From a checkpoint of a small transformer trained on Wikipedia: 107M tokens.
Each number is 500 + 25 x the weight over its row's rms, rounded and kept within 0 to 999. Layers, rows and columns count from 0. Numbers have three digits each. The size before them is the row's rms in percent of the matrix's.

# layer 5 MLP up, 320x128, rms 0.0564, rows 101-137, columns 0-127
047:512536497478505513495564479516496518475476517508512453529495488508504478407503474478508532492476454509489503533496496502484514543491490513499519515506524482509532493515535496471500519512484501514515516602503427513476476512488466478507479549519506496483491499492501487539505526499514482518448482470476504541441495528514486509463473516508514504496477526484490492488493520516499510494472
110:462498505453520508486462523495492438486484439515517532490479488533527551527498496506489497512473536456501494533529466471510452457496487494541487500513519507503491528492472485487504513482483485507493507447485452443473519477522498537515517495527484453517480464498522545486477489467469478509465476530483500504517490472488450514456496512498452510526515483473506518512485521481494495529491
125:470517514502473516488522517474550480504492477529459508501492491472534496529485508498485538472469512555468507524498538493522494510524511546491551481514461490548522472504495509488510475547513501505461496469483508501496481520472511476440478517504481463494508467521503530459552496521524464551503484470531478501492545543498492517472521522445508515505443487521501520486498477510499486511531
136:485478530511486510524547509468469522471512461496502508501528484530477516525509473480504511474502487540451488500468512516515515505511452431499488478521507488496500495494523547500486500521500501448515499521508520503495558505506481497453529483509489454510459454493541519476476510520513530469509534556516483479490498542460523476506518478517477528450503481485474466532527455473516512466499
042:515499490484493507496514533498490543539503515506480513533474506524504500463513486500503516496508482525501559552529503516493519510509510490461489463504494495501494499506484593457460486524495489517490528540419492507503510496511534510522499533549498502521502525504494484503496475561486501511508478490489545499548479502512504501495510497492479527438491496497495494435492431488474474501467
125:497457508500494514516514468501492499452511505499493503451518476500506470505475539498460519490486514472523525563524504464486455514419479480466476496448529501504497502553518499521468456527496535484514484497494491525490517541481439476522520490467533524479521526514514512498471462517538507483488524500476506506494481512508501522475481503449506501485487485494538487519541455480512454507507
137:529527537537499531509511478512521530468490529512456473494507498518507500494509476433471510476487515477458517514490468491500514500480508491503485477494520533466513505463494458495500497483494472538526477526516535465469504455522483479495508497467473512518503455494514488502550445522480527483505508478522459490475488498448540526480509499544507458473419535495503498483501510520498490455472
086:510520473498520513523454508552508499483527528546530494520500479487486521492524508534504505482481485488493493515521476518491508480548462506492509499506527551480494507501542514473476539552497471467512475511468505525476506426492532501531517489472446520482495461506523497521444539480480524516513500509451473520506511486551502515541485495533482494451466498523458506485532506518503483478473
093:500503517456496509497535490565542476544513524535499525481478480500484444506473534498496483518479517459477461463518534454444476457501509506527486548514460492493496517517490493489490515480487524501485514549512483526497525480497494501503483532449525480439487499530492485535497518482473475488511495455535497501489528487528515503532513526509470532498519529512541511465526465508494496518471
130:529520455537497513526498520500496487539484472488510521542498495531483438477463494494467527499534541500488529536481494479498517576514481501493520528522491471532497452514503539492462510502550469465464543500503492486507488504460542545506488537514472556496474478508478504534523514502467494526499476476511458494518549500514504533470487493497499511511482490520518517491488496537490461504487
044:499506489510536498502512478505509515478465489477500490528486506475464495502486527500503559455508496524509431535505492523503488478463536496496493477497389484504492504530489563523498486493522524473496501484490488490534524506567499486496488449514526492521511508493535529469525540519492488506511512544503417492510489500501490496511501512504481518462522465475487497500516510458500485489492
032:496498521506493495481491527490526492487455543506517480490505512516498514560472514472517512515483469494506538498508499506554507531493493488509501475523425487507514502483536511498447506540487485517501549462497528450500504457456483512513484495459528513528498521574512470522503456475497495491471501510480472525498504498502516501482490590492466508440487486513518516478531504497493498513487
112:516509475471506492539542531519486498462486484480524514484545468530533501508550496510539481501496499488509543479492451474520548494522542514550495485495464520467483552488529488549502527474474501471454501528508477519484489459508447522507519531534546464522508538476479481486469472518474492517522549496469482500513501501510490499488492502505521497515513489514546510523461493479536506474496
128:502499492518512489502523544529507490491499476504473504488500525511529535521514509519524529454484507506497530520475472485516491514489527526474434434478520516483524515459494506518473539552498526539518494509489522521437493489491498497539524498454527515483539541465540480490503486505530488508502496515503503465505493542433495469457502468503527496485469484525498517544497505508533458481541
142:462517459507516484472539492532538456486526534517486498498541500493489518507533524496479473517509486504515492488562493497551485506508519479437570541497484500530509476467465479500495505483535462473498489501476482516448555482505507460531515520485500451520509488489481502486521488510497539503489482466449502497501488489508501547498509493499482514486521549502548535484491539514513465508514
060:476505522507493486503517488525466496517500516528515485490490512503438493380497463506537466518498455507522470542497491505477495531449533493519512512494525488499475480523489506504493463503502538500477494482514491521511508507554455488481455509467529517479493508452514500543498490476498494509477507484525482559491484522522483498506510494493518490482485480542494464496438495460511479487503
070:500501490492555482509501491519507488491427487487484527486486447505522525482504475536530502491485533495501484489515493469533520531534460493487468493495514498502495506436487524526510504537547493472484477503529488481524523502548511476480525521499488477510472465482516476528518463409549512505507522495482500511586511510480540504497513480502499484508508498492533490506545500473524504487520
120:475493545479487473509491491500498491475513531514464471458482533474557523518506512487527505524450462507483490489519502480510461472476506515520450508456486555479493530480491459484534506479490536518534483503507527500463519497522460482510518457481497498501515513433483507470490477501556518505499529501509538523468485474498534467562527508488497468502472495521490468529501507462513507472486
048:496504532515464493455527532514514533529485514531494490434478457531531484555503509485484518500484463503482507437501519504490502529497510528487487490513475491502476505514499496484490459463502510536509517536504500488492523477473429462482491488487504505484496525575507482442510482573519503472489509517509447490507492465481505507520506468466476503490511477520477516493518524527460492510496
083:507488498499499514532451468507524453489551505481504526510529470509534511464527486495464485524460499494502563526498504485512499531481500503492454514524502501501482474526485515446470538471519511493522478506493502522484521482486484476499510485481524529476519503456492467533524491473510523460495523457520518431462500466501517501492512516482499465596469496492498497508533457515491512495481
037:499538493498532470473486498510477496478534507519478471512458499530582479463551492522511486490497493500496486513473527491513500539456546515525505513526498541498489505488522494487521550524492505502502487477454509501528503505449482514509511459471522503477510524520529461486519506461518501461485526517501492485479501548498491509493480402517505487498477450481461481479529502501536509513509
055:508524495515514505487506508527495506488495511518525568539499472516502542521515532515485491521487518489520495485526504500523536519513498499472508503550495514489513464529497501481522567515511482509508489570495499491503519463552506476509507498520467491440469522480522502515478563493482471520502491445505435452474498501500505504532503495490517518570471482476503483481493468523481468475465
043:502488510508466501556563522477512499505441530509511533518523499499522497444478487491546499499469494484510537486489524486545456496479486497487515503478499508489502494479533500469485525518481448477478516501433513491487498482456501488476488480507481462515481483490493547512495470547519493534488514495489531584538506477484525508491508459513505479507522507489551499483492519490445495517516
090:546524501534486511504475458490525515507470497494461478501506524512473474474519514473535524495505469513474515491496489516539498465512482527463484532503467511504522519455562470525505520483481487548488492480475501462502504500476500505509539523499504488527515479496472512451499492501471521535485472517509521512467517541494497486472513473526492479505417541479486524540466499559464548478506
170:493526508537500500473488460454535484531518502539489494512490492489497492496470475461467505543507481486496499493507548533468478508495476528446570501525477460512507463529509501513513498540545482514449517522491511512531496542487521497478459498474485528445515472531476522503503523505495480493514456515507512533540543483468546512480525499482509526464504506523498519469489536523472483512524
135:516494528506500544519454506506448449535461529494577477505559476480470488495507499474525497477496462523504532477520524488522481513524478550529517529501520501469461507478506504452510508510487508468479537482500511487552502507516487538450497498500519522500475495514491499508501474546512515464500480497519494520521529469490504542496509501493476545480471526492496487506507528468521516561477
058:506514507500495480491568559499483497509469491484494526443511526519517486451503474487468480485480579542534483507543548507518495538489499492490519521452574467508458527490523504504537512481516516507495491500548515499537516484507527514504526457476470507504448496460468523477516512494487536474511515499524494530507498464505512518515512490487520501490542494533510490482486484500496506496497
069:515477502518484503498435491479501519499523544527524512465436503472478519471459531495503486527509534468491492445508534493517508533570515500518497515510504494497493496505556479482423470494504498514511544516487457482496473501511474500501481512445501487512537532533506477512472476546496494533461496478462495512501512477488536498527508535479508494540515473515504484472500475532497495517484
035:490472493472517500500587526472517516508521518510500487494478475502550529469462505507456538510509505498521491444474494530452507522505500490532536503505511496504493501527446444439517487529508510493521511519475509520502517500476511485507471508456475499485509511542481497581462495498451529483475509477499479504494459465516460487497499534489502528477495484535488492477509495504495523485476
100:498522512506534516478518485484549524482478466463469546506455505499490539517513495507518529474495508471500449507487495479524494479514487516515452516491506515508494525504506492504485524512516510476490466525474541521507448489462532481480512522479465487492485496486523460429515488479471494524514441481499512474516493496477476540543482536519483503480497525444526501514470524525448481440482
170:519481519563511507504524522499478486482499447500554478530485516547496476535491488524481477480499489537517539499469513500527539522527465535484502490543519458485537455505527534483506487499476517514520563506504467492503498483500516526534491541471467433560510492512522492500507509501495502478518468467499499494498477505518499500502483492508557495499519509499515461525494525468500434488508
086:503510494480506503524482503481505521500486413523474551511467489505453514518541453514454484548487539485483489504501528490500504505535476493470496496502516506499497473497540483487564510516474484497444465479517528476488511503493547488528537517545522506503499467486508536490547472446482470491488481542545503492507505494470480481477503478481489466556473497489521512529512488487494493501496
066:513533501487527516518556474488505490484491496505478502469507504486490492563531488493513502486488468463486554517500488439520499489543504500498473523523521509475503508505507502478469503451492480505501498532505543488468544496465517495508522533507486466458482450514506500474507501522523490517491488443473496454527490497478506493508496544530471493518503514434523502485523505467408473483502
062:498488506493505497464498472490491495496539520510508501523502525510528527448553471497535490487495477494505477510486505495518504516454535485517504519490544492499494487500487462444466512504493484482497495491524488511499477523507512487467441428514496508492490521532515512556485492511463505493495527545484525564468505495515483508523462473507485515396472508499486511489505559481528517521493
034:492503519493513509529445485505509478503495510484526466491496502469536499460464502490522491502487493512483533399511489491526518447519490491527514474508580513500506534508543515505511478508503492532527486462396520459514505484451537477502503471489502492478486472507503485474515522475517505504470494505509505467497504508476508502526484528505515467492482495445510526503468490496490500497503
154:465517508502526473494484464483478506535488525518492537513520477517490520510514507522499494493420521464495506498507504484535542490481484532478470442534494485502501551463492450499509518505513521503521529520485506505490556497517509487505475511515512481477534488512540542495510486483484428488526472486518490495499536483461454498517461512504514513477523549462485525464505526460493522453477
112:450507499490492541497518462555521500514509503471537494523517471458533494510503487524512474471517490475511487503538519484459494522494507457511519503510493476536527510493499459491521512488500503461486468498505487502458535469488483502483480446514514510480502445500502502489503506508456473490462520539490496446486533550513438519530517488509439514536525499451493538503470505520462528493516
# layer 5 MLP down (transposed), 320x128, rms 0.0527, rows 101-136, columns 0-127
041:572508468522485462507518499485481488466501500507531542514461517495504497483499501488467491500486510509474510494470493521466498463500456469491470532540518513496527485437518518463527507533464474544520513535498459444549532480523541481482510507507479500505495489498479513499486550513519456551513515510496504510508523544482534501520503507481487489493461486475459485532508537489511457526490
118:368504482451487506477467515476488480470460469507506491499467486551517513493492501511498497498486509476501499520494486480523459452502510482531501484514518517558464510468508487502498509512467483558480496488456479449500513452497502502529498484502492450506478462496503523492456492515500495501472471530493491507506479480498468490474496509498447520489510493508519512506482521481508504536487
134:569497494494518490487479521507485482533523480516483497525489490485490494489522514465511540525520491504499488482492515506502513510518483515501521483532503503399510514514518509538471488467501501471481520508655515499522495499525507521478487495506488484492507510494460488529527535463509532521466466503506487500513514490480515531501510492508511504467492516492486509510516469515497535483499
126:429476484519449506519539502487480499489496446492507511499519491512523499503492477499512493482489478514453512502513502519499511489506477448495513511518483489626531521508518533505517490505505458507453517478461439517509515550489462503506505470519505483508481447477508522522487504510504534472483547519495528501502519496506496505521475483505450518469494497500485499510521475474472503483508
037:556522458498514465529532495502487519507496500546485471468522474478499537484522528459513481457502471511475502465521485514551512475513518507482510482513490512404520513508500503454520507485495519484506482513461548475489538502503496494532496499508538531533528513499511506472458462504469509517477520516496503531528506472484511488490532491495496506519474473507499461517556529483491445538508
119:437443518500494535532458473502507517491499526508483509457510498496526495502512544513493499520489497519484493501558510459496457530448492496486496507465481496597503472519519485524475470534509465468502517476458446531504500497491487494543547508476521525506483474507478527490477493508510503497515484480468511521502492486513535519494495507451473494492479518461546507497512519503488458505498
127:429489531535465553506497513509503517482486509507472497527506504514532485477527485437466477477481516485452524519504440482501489501469520504515456502500508525572524483447489482484500494494505435548507499521459473484494494470513478482505486525517481508495513469489519516461523473493486551485513485491529479485472458491500537508505478502507483472467470510492510478497521509501488454488485
098:526489511499509495500468520507556492448522500534527536536505489496489496497521512550493486518490519528511476550565529530505526456517484472496524481500500492550484530503505513470547464498515481482513508519522480524507492446494511518509445500486479582515504468492518494530507533531493478501512510510477522528554515497495538537522489525505497487490495529490476451498494474503473480464487
089:492492498436456516480497509524527461538515486487515520524464484483544485526474508503487501518482519456497488483485541481477478477470496502497512503466461509462526514479479487544484527534518520486483533504493526512510476513541474530503457513475516441492542507505443480467489492457478490488522523468519524513501516499543511510499542519447462535475522550513525528510492507528520488497490
124:617551501521528511517486499509479512556500477493491502527484501500437466501487520480487528509559532494499458504473484501462518542490469495486501536502478495435497497519490496500492519503535507447489512510541528521513479504489518538486469514515464529479495504503531500494524495512495458536475493497499467493496520518488505506501466488499507507488503496527519525466509493555503490505476
035:517525529500509495490462475543447487462531491511522520470514522484480479504555504455517518509512484467494478451486481447531513453484508491470477518490505474528507481521496479459519488510478489506523499517507495511499457508469499471500528477480478484570502500504498508507506483472480480530484542480459494494504487498522483530460491557516546526532487474466467526499506473510505437463508
026:456539508497512518475498447520491493527498504510487499507480500477472529505461504489533508497505522508500505474494432494474501511486531507517518505518484500464522526516490512506483519503521542504545450530535534499497513511466472505510518526484458527463546531490494489495522447478476491487516493456493507471534450526518527539456508538485519534460456523467521512542467476472537506518497
116:485528502513475527500481491504492510518531528507500511499507510450441508489514503502472532526493547477519428473503521518491506543505445516450517510470508488488526466536498542489490517486511490477504504523497478477519491540513528523463492515480474570486500500550519473513524516504537493442500464527503502486513509515498494526530576515494516498452509483490490491463514477528497475519514
141:504505460529465534500491525487484547506495505497570495512468516491477473485486517544495500507468503501506469495487529504515477504536456478515514487513522491486493514478479501485479502506500533520559497480454447485537486421486521476532472478477503481506543484512487502521481498492492466500502470528503481447459543509444514480538544497470489492495497484502491458510493479487520475458473
134:561519436510516418472513499518539485498499502516492490531507526494465530510529536485480509498495502498500498510554465541552526486488546488459548535503487534451488505485478480508505481507542513453506470488536539497482535485512476476517505488495498456491534535501502473512521472517496536494458481521477493485526469477493485509493498502508532495511530517536528502484491521516489511514485
051:513451509519460511502513486532510474498490509501517539502487511546464513476510520488484508515464475499487524559509512480510480552497500538491482513474500515499553523471490488465502550501479491466463469497508491490494507471486524520530502477483481553509522496520514487525484517519500490440477457489498526482473487502530497538501441505524588467496553466508496529501488506515528509529501
066:428486485534512469447499507507484478488432506529486525509497495504515513521468477493485497496487495517460517547539497484514475468523493499500498518492475516499481542451533493503474489515555492524477504507531529498518522521489490472501533488512497482477474520442498500525500456518526527524496516536510519500529504518558531493507485520483514470531503503547566514501461522484460466507495
116:394457512489464513494495524506528475465517515526515499454497494508555509492508494524501485497417477498470554505502501495530489466501535508536495494491517506558502508478498462490520504507491500550507501505486488482483541499483467484532538478480511470488526479484481509492476498492524551465529522490503517518492494491517518478521523506493488502511498507492479456553497524463478492472506
044:497513540478485492459462509526511505523494473484490501496484466470506478525490470476503517487513512487482506515556480474511513532503478557490516502454532512395448522458470522486474479494476520514493502491469491477481484496511462480455518446520477502497568548516487508488483462509503493483485492494508503507496508518507525510505496510519505524485529480468537515491483512522475514501557
074:457477466460430535503489499510525448478528538479497476482502484476514489474510483476468493506444499494479530505492513465484497481460487513520472542521485504577503471520518532485496536479540499493512529520524460494502488509442503508549484530485489533476499485479489499459494499480509510493503523469520509470502485453486530490516507493469481493489485513487540495513528469508441527503512
031:505556495481464458471528492461509492487515512509529460477465517469479495476488497542503509460516502531484523527466473487480494493474502552511457512517510509464502472478540472514488510476438540466535469494506537479510528498554469508477447507511475511490500447508511472459525470492492479506492495468486503507512490555470511533535477458500506502490494501475512485486496459483503478482497
055:476492501524505482529490535476477535501520505547488486502491502551485519487486501474556499438497496494503538517527508528521504478487493491488487528536496495501462486530500520523510474502495526494525468480513410508487540519503485533520487526504508462496557519510552510501478472498454478504506495496522479517447450502489525508496520499491571500496509491483535538500485515524532467533521
036:517455469512495485500517495510495529486506491505482483518494508484489459441490515511544512508469468472502528487467512514513455526539514553482520477512525473504530512471516523503518520499496498515491544544522471491479515508477532486505512465490489527447482508525514524474427443536544421503496528517520477509516498521476518496504495479485479491503498459480500514503551466495489504519542
100:501523513502495473532526541486525491513470480495464490554499504501511467544526495532466530483477493514473520511523473534504511477507560510503496517522493507563522504489526507471471464507510471591490495507450438501496494501496489506537494545491465472475512548488492524482508509492485543491485479531503480531469505515512512480513546503513491494484481554498486474481495475498454512491506
148:446471491468495475521507557506460506460483501455501510491513500545509521494499497535521493465516493523487529504458463494539514482495507463529446485481531525529469529467501482485498509494467488490549501488428504486485507438503470506542527495509534482519504515499520520491496495500502513503521566478475472481488472489533467484501469492538473466536508489486478476533497492470500523492493
136:595512509504538503514515494519468481528491489510545480469528487483459497508511511504514512475489480517520510507504496505509497504526487521508508514500504483366467516511480492480503509499489548450512508490575563469485501517511514503447505510493521503512507524498537494496491470529517491478496498496524470503513495482473495502498494503501499528488456514507504481495514495464534524504487
060:499484488507500501468510476507481512468487511530472504502486481483458491486463500511540495467490497488492457518480509483486510488516523500515504496513466493424512464499496535540541506513480473434490507526403525502531487545500499491513527543487500499506520580485546505483515462534514471490503493504485539534510498554518484479498503514486485516523528509478498513524511488518535501524518
065:517539483530544482524494511476477531495514535519526466482454482486465505486496503544535487511499470471491470478451543503524526529540489482511526485471518494410497493498548453532455473496470519497505524504486498496481498476529509486494480499503478481514539508543491469498479503504490493536524525505511483485504481533449504503528512510511511461507477471528495508455484494497511555532474
032:497504517508533526508519465513464527494496477526523485473489466482552512515529443461515504516491473507522480497492533504495472486465466495461451511499512524545458519502513479481522478509467514512503442484449518531505498547471519480516512456504531501484506471529495511472518509518534533469508493493520508497479454503492448497487516500539553522526520500501487464518548468503524472464505
098:488523526506504521489497516498536543504542500460498479470486530524485503501504502498523507513526509483520469467469499523505477469476505520498462462461496490611479517522469517472468504526473522493509490508515510534501465502476468493461532481496502487471519516525483510499490486448482529520477412520510472491504490508476462516489540521499495510493521544469517499481490524537493494463512
153:473468496539483511456497496523528506510518481489573502481472496535530487507501486517482505504504517565504535471515518492506467489487504513491552516511481467600520475480506504451502521524520488510508564501517450514511491500502526501540489515459481477512490445499459491480496522506496521487531486496528526524497499524508496510520469520476493491463454519504498498491498490476504450478514
092:480502518511471496483458496473496511486491468557482512525480473530510511513503503527482484551492495456460500480471542498489490484507459495497521497504488506549481503498507496473513544511523458549490493488429507483503492502500515490549554504513464467480459475498459479495520511499477449496480475538493481526512498501472460472517457513462496472496450497529512518520508512489509533562503
060:553478483485526510468513492474524471516491473489457522489479470491580530527546501493479530480498544487529529486531455499504460529487459504517463482519522510491509495515483529474493507489479511511513481460525519538508498482487459470510536549503499477492519536534479537509503543499505484471463488485498460521460510463503480518511509491493478516537482495478509496516543503498492467484560
053:462520533509493518506505514488488482464475500480507512542478485520521497489521526464515504538471515502482507512520464501449496484520446510530517505512510524522466491515482447540507505521505497533489530526533476518485506516474479493508570527492542471499515524472518460458464512510465500524469483483480511528536518490481462531497567517532523481522482499502518452542528473503536495535497
027:468485497506509459506497466495495514531474526478487520481480523458508461550530484447482510481529468533507480493532528454550501511506545492514503485491515483495486489489466508504501494536488527527520488516425515512498491553464478504525493480517493514503471491500513484446507509505474488506442479527485519508496492492527491477528482510562491505520516493545489501519518505476566496475556
145:503471501475464542502527507500517483460492492491494477468488521470521497499509494471509483498563475501512504490567503491485486487498508484494510522478502498534527475535526485506508485505481438483475497450545487501513426503449502496496488525487504499522458491458471484512464469506495561496502528500493563488487483514558532512503523477477468489520451498516504507527506486496465482532535
# layer 5 MLP gate, 320x128, rms 0.0578, rows 102-137, columns 0-127
102:479490508470527491534493490503479495485544467498510507509483505486514567482516512485495522524488517470503440515495466469503528492490490500506500491508563465426481542527511474500509527492440508480552472443519500462487514464509490563515513505536513494502485509497535507496480496443504503492485511510489499443537481487499491501461538494468512465520495484489508490490493474526530508531505
128:498463501500493475483474533546477503482493476483521516489513522535509529501497492524506454517510522466548514524514442526499501476502497479523432517490493518509443496478508507526509517476531486489551489512520497512475502490517486506558483509500514570499495500486514493510459511496466505445534531544485547480493461473527496497538468502523475497497534522489494470545509548476486478484489
135:487489530505498508511569499478477542474511457498497501496527484521465531533513482473511503477486492530458479492467499509529519516527464440493486484522509483486487488498523569514489500525488506442517493519500519501502558499515498490443534488500502448507467469487543509482471498513509513470504536550508487482490497568463521476493517490519486521469499485488477473538520466495514509470503
042:490505508498539487528471488532500468492485504531494501487493493502534478578509487501488443537503546452491443519482485489531485474548520501549504531490417510493477468492501515518492512500499506485470508433539485543465499512472467488481528516524500513478494483522506519557507508485514497511497464517495498504569499491504515504488504493503511471531520508518500500525532507502486495540502
120:522470499500504503522520489492508477462498522525463488464516484504516470533504569465455547512495492469520540538536524469502462505441482500464469479455505498493515514542511489501464485555460520496538489498489491511475509514488450527535554518513507524448531505536533505482473470504528519473492488500487517491499476515519508498493502473469509527523484493472528503521522475483491459508493
144:500494537535485520535493474520534527474516518515475469502521502515507516496527459438465507489488518491476520516486447472499503536470523517495474463495531539492515487467499481473524504504507456541510474519525510473467515458523482457491500502463482521519498463482518496514553458508495512483500491476526475488464496497464527520499500487535499463486408528489500491493502492493492455462481
092:520526487552503500557494491512501487478539483518500533496511448502478525530492517487495495486480520455499483545492497470507555502544484508487506513499501521471497510488524494482478528534486495491479488477515534484506508500499470506499510508528528517453526473542497484470499505477523494539540484433513504495519531491490520535510526511511512477551482537506479500494541410546499460485464
087:514500481502452506539539500476490490503491486498467510443543512489489474505472501468571456507485479510508490492485499506528503490454562502491457536485498510479479485469502492475449517494507514556508487484531510531486545519549521529502564491478490513483469515499500520493479489548514485467522479492523516476496495508493518515517494519550500510528506514514481444507504483476561492489495
136:450473527461478468473505494490525499460510520512499478482503503469539562525533493513533475505462466503503487441531513509515471431486507497507484464477509510497503526491502495514537473479474539525516451491506499498481514497551455443510508468482528469495506516484509496462472497498521510491503518534502562517480457495500506463527519511497486480502518498472468485508521505455517543500510
041:501499511496513526499522477479486546486525465482503566540519504515486486435524515492485489502497502486483475513492528474453504404509525488464485502483438519495527534501521487519517533466493482508479483479467520499493461456522506515502523510537505473501511473501480483511469507506490484531499486482482480458525516556484503530511505465496495518554483517470552496511456496483500485512509
031:503497497475470497474533485507487495491509518515503559485491500513422505463502472492472496497491469496525477482489536498454525527483486491501496481458487484500511489520517533501537588507513492476512499509498459469514495500546472490504472522499495507496492524499513488473510503513492492469485491522503465546547506477513481486523484571501516477574525495483493465499483488534562468525520
117:512551496534505500488459466472475500497517524514494525521515500479438499496480538486460511546505529444529480479464502542512521534493466538497536511502517455509526475516523562480498529496499513512518488483516502496522471506517511480481501539488525553483531475550488454518500518477499497452515471514487502479527515498501535524482556463495518463494506488508479471486468530528499497506507
138:487495481517477507515476528473477513525505517509514505524460526473485487490501496519509480500466498520509483468497512505499472515567487467509502474526549513495535508479495508445465522494515505504549504460487470481486494448468528503510460465516516480516524505490518488535476499482493464514487454504493520446440544528466511491566535539496492501506495499501489475517478454473536468456489
144:503481541480463509537463502491465542510472498489519508493455521500507483513462459495519515501484528480488498522424520466445510490484472524531444451504515480502489520522526527481505502505472518524509515494504489477536447518492500549483474488510511561503482508502520486536478517514514456495522517530555513521479524522518510449520508495498509475513492463497460456510512479474500510498499
060:519475483525508518494488473521470463481532532480502465473522497504501446521554501493483538494503528518510514484497511506498524391499486480489509532536462469499517497475541521506503532458500505498515490528532503535486491508463504499507537530536515507475525513566509504515480512474505523507468486494494564453513491527475542510506522491483516493519513508491489520501525463522456509510487
070:497488520514488461517503499488462518483507479479515470476497492492519522511531480491508529510498490475498514526484506520474542513521534501536515453458480502488499516490463533531524440518484489490489523604477523479533489499480504552490503481539533474562494470491519504474480469530523511497507513520511533494518525482508512462488474491501488461520515497549519506533502550488524541510530
118:481496528477496482494473486505509473478499544514481491440482509471552552505511525499505505538433479489469504458507497492501474464486495515545462504456489557478494518476501470490523496474494536518525477503505519510474527508515459482510525449464495483478530493449474506476473497485540530496508525502490545534497490473499540478549525521497504485512493496503484470519504521451520509471479
048:515511491448462511482474483516509514497497461544501474473495484485500468598573461518539524471487487500496483544524473472490528500483511509471462531468472526485496503475466524494437513518488496516531517553491500492490486524480497490518534550491471511539509517476484491532496501502478510512522499477516534507491506502523505487487513528513498530438513482530538517496496495502509503489511
068:545524487514514539521506463464530476485509521499515506491493491507525467500519525475475461524468485468477581538507474471513521509491497498509437520491492499499483512502509476533463547482502518509492505499503530533474531458468473481515570466500500481482516494498491488514482501542523516501485540463517552470525524479486483506494519442499500493568482498513526518516497493511473518492484
040:499511506515502495511579474489488528492490521497511459510468516480483488503520462521546512488507478525482465548513488465481455477484508497506503537487442513492495501497523496450483511473496502516536507578579509470466512497526503501496493538472474477508492480472502482526494449523535494497476519476517510527529514527510513497488481437520490521541510484459485497492484510484475515496487
056:476499516514528469509488531508491493479486485491486550483469505520524578491492501510452488498510489500516487503502542519439470506503507491520486494498564489505507509511523473523528518551481552519507489573503501546501454489554512510505450486496489517497481484493488499529539517477512499493502513551513467450532496467501509509472503433461503483504493502508522495513489525524517519525509
038:504492548495500492500471476455484483509453481511508501473542524527513499498522515499486496478471518483500513451500505508492508493477513481489481509498545474487506555504526518572522524462498490478491482433503494466525474457549529529493531496473497465508478472490495499504520493480531519481504482543515501428454482496501480468473506442495496497480485512468529508506438508502493535514500
088:529498492509500512492493515482500502493466489479484510509548524493541467522532540461493525492488519511479528476483492518486505470550481535470503471546493515479502481468522477494493503517487474548490456514548513442453573472512482497507532517540486523481532430532487521464511501511487489518501485485521472464468463529477532493491491457499496499504488515493538521514471480525502499465513
186:522531504538518513456514455490550503528499517536516479513511519458499486510476518476463514525492494461498480498512536509460475509498510533468530538497469470519544473523526503519508501519518507521476495499497505507520485560458553506452480500491488490470504483519482496500501493484505489497486421530529551538509529511487535529477530509463513552466501489520525526479504523539487484507520
135:510536480493507458487538502501546555472533497494418501505448521526521508511483503501462537534504533471495460522481478521484516479494528448477477482484483490498529497524491487523469490485488515537546447499509514495449501502471509467536507504520482462492529513489518511483499509463497498535487529488473495496484471535503495462507506492522550460506509474516497498489505480531500505442527
059:479513501495521515513552468514503505524505498517498484565526530493549504511483494502534498529517477481498505430517509477465504495479482501514487499509488508497511552514516458459487483493502547544515519547484507519476513507524539536509478486494501484457469466524491506555531486509505475520442491511532464541484479447509492485513504488519478553474505505463502481490464459488479523475496
059:506529461535527487502555504501510511490481484494497523513555493516489486495579509462483555474498487527510503496473498470505508502463466484500461479507496524486526560481500477509512508492489529495533475498512560479551492486505546517501515505531462464503474502481487514479500562505508490518512552530517500520533465473483475514457510492518501496484463538469520513482486527493470489474524
038:502506507494511490438481508533490516493494515486517481485479505513484481409462530491492490519489514475496505492493525492517521471524509519499511465486482515507488477515503433568509508498490486506520514542552470473510476472532483492507486494484499512424505529512517497530518524565462491494479487456468500503520533463512496505502518515506493488499535495484475461514523493539454469539521
093:514482480517516504499461489530522503501512479474474531506480479505463533552544527497514501502478542504466494521472480513498529462476534515470470500511506483495458522480520555538504514511516474499504456485467557530527511468444519468473520503528551451485492529484524537445486497475478487512529477498528530486476505515451475509502539530501513515491464486483520516504501487493500472486522
172:514469525580536504487513528490474496485490445482541498541474526536500482516504490526486499483501482538505535500459520543529521506534467537507520483519516452480542448512510538503497492493485534536520537499497469497501496493516533529522493534467482444557510512507515494499485497505503522468511453463508501491498480503509489495486464489517560498492501515541499483509480511473503466488521
080:486488538485480489514494489460489567518486475498488466469470520484486504462508425486514490517498483495482475511464473490482485476470519486509484534470483495504487500509481465491470490527479532497538456509496522478513468537499546503532551522496505519487502504474524511486514482477563519480484501529512492525487489549482484443491493492495505484485491489524453511488487506486519587542485
061:542486500477485500429534484507547488492490540481480507468495454523522519514520541510481475496494524508490505448515449499489463517488454503489481512478547523498516493520549555483468534514464471505481481468510487527499510505477480494504493528507548502542521492523465492466507487479477480471502519491526471467481503481515464513465506536498495511484487464493480498539528527554461497486510
053:506524492538497491506481511469535494492548493520486529447546501484501540484517504504474508525514490546490543486510509502593517502528473480505504495527488530491496490505484491500509471476526481492496506451447562497495542437523493482502495526502477487534513474509485542478509475512476483538501487465453488511496504457493527517530508495524485516501473490512490551481492478468527528482474
034:495484496516487497525532490494502483494498475483522537453481499499436491429457505501508489468485515515495476507486484514484519541521487493503526507475543522494476455469511475533546458515498510472492510568556519488521478507460501509495484444493524514532531496457506491540499493483525518512505473523524443508556497530507488491506510491499498520541497476526499505511457487506545495467496
167:462498488518518467476497502468468483514503527511525508521479465501481492485520514500473492492501524472482499497553536559523534482465430494505515487503499505545483532474462484499512497486528536495502517502502491495507542498546481503512460527500471500508532470527490519475493507517498487494552508492526501507512527453510461484468445507531494467489508544500429518472510501499490528510428
121:498520493507503552516494461544493515530485527459500507559506492439497499515507511508522500470533450469520490469523492500478520507498505451520501544467496488477503514476484473492462488474492539454505453485485529493470530444495496501481510438461519504484507503532514483512505491518463490504480511522482495464475507515473451522491506467534475515510524486487443520501507517523502559492495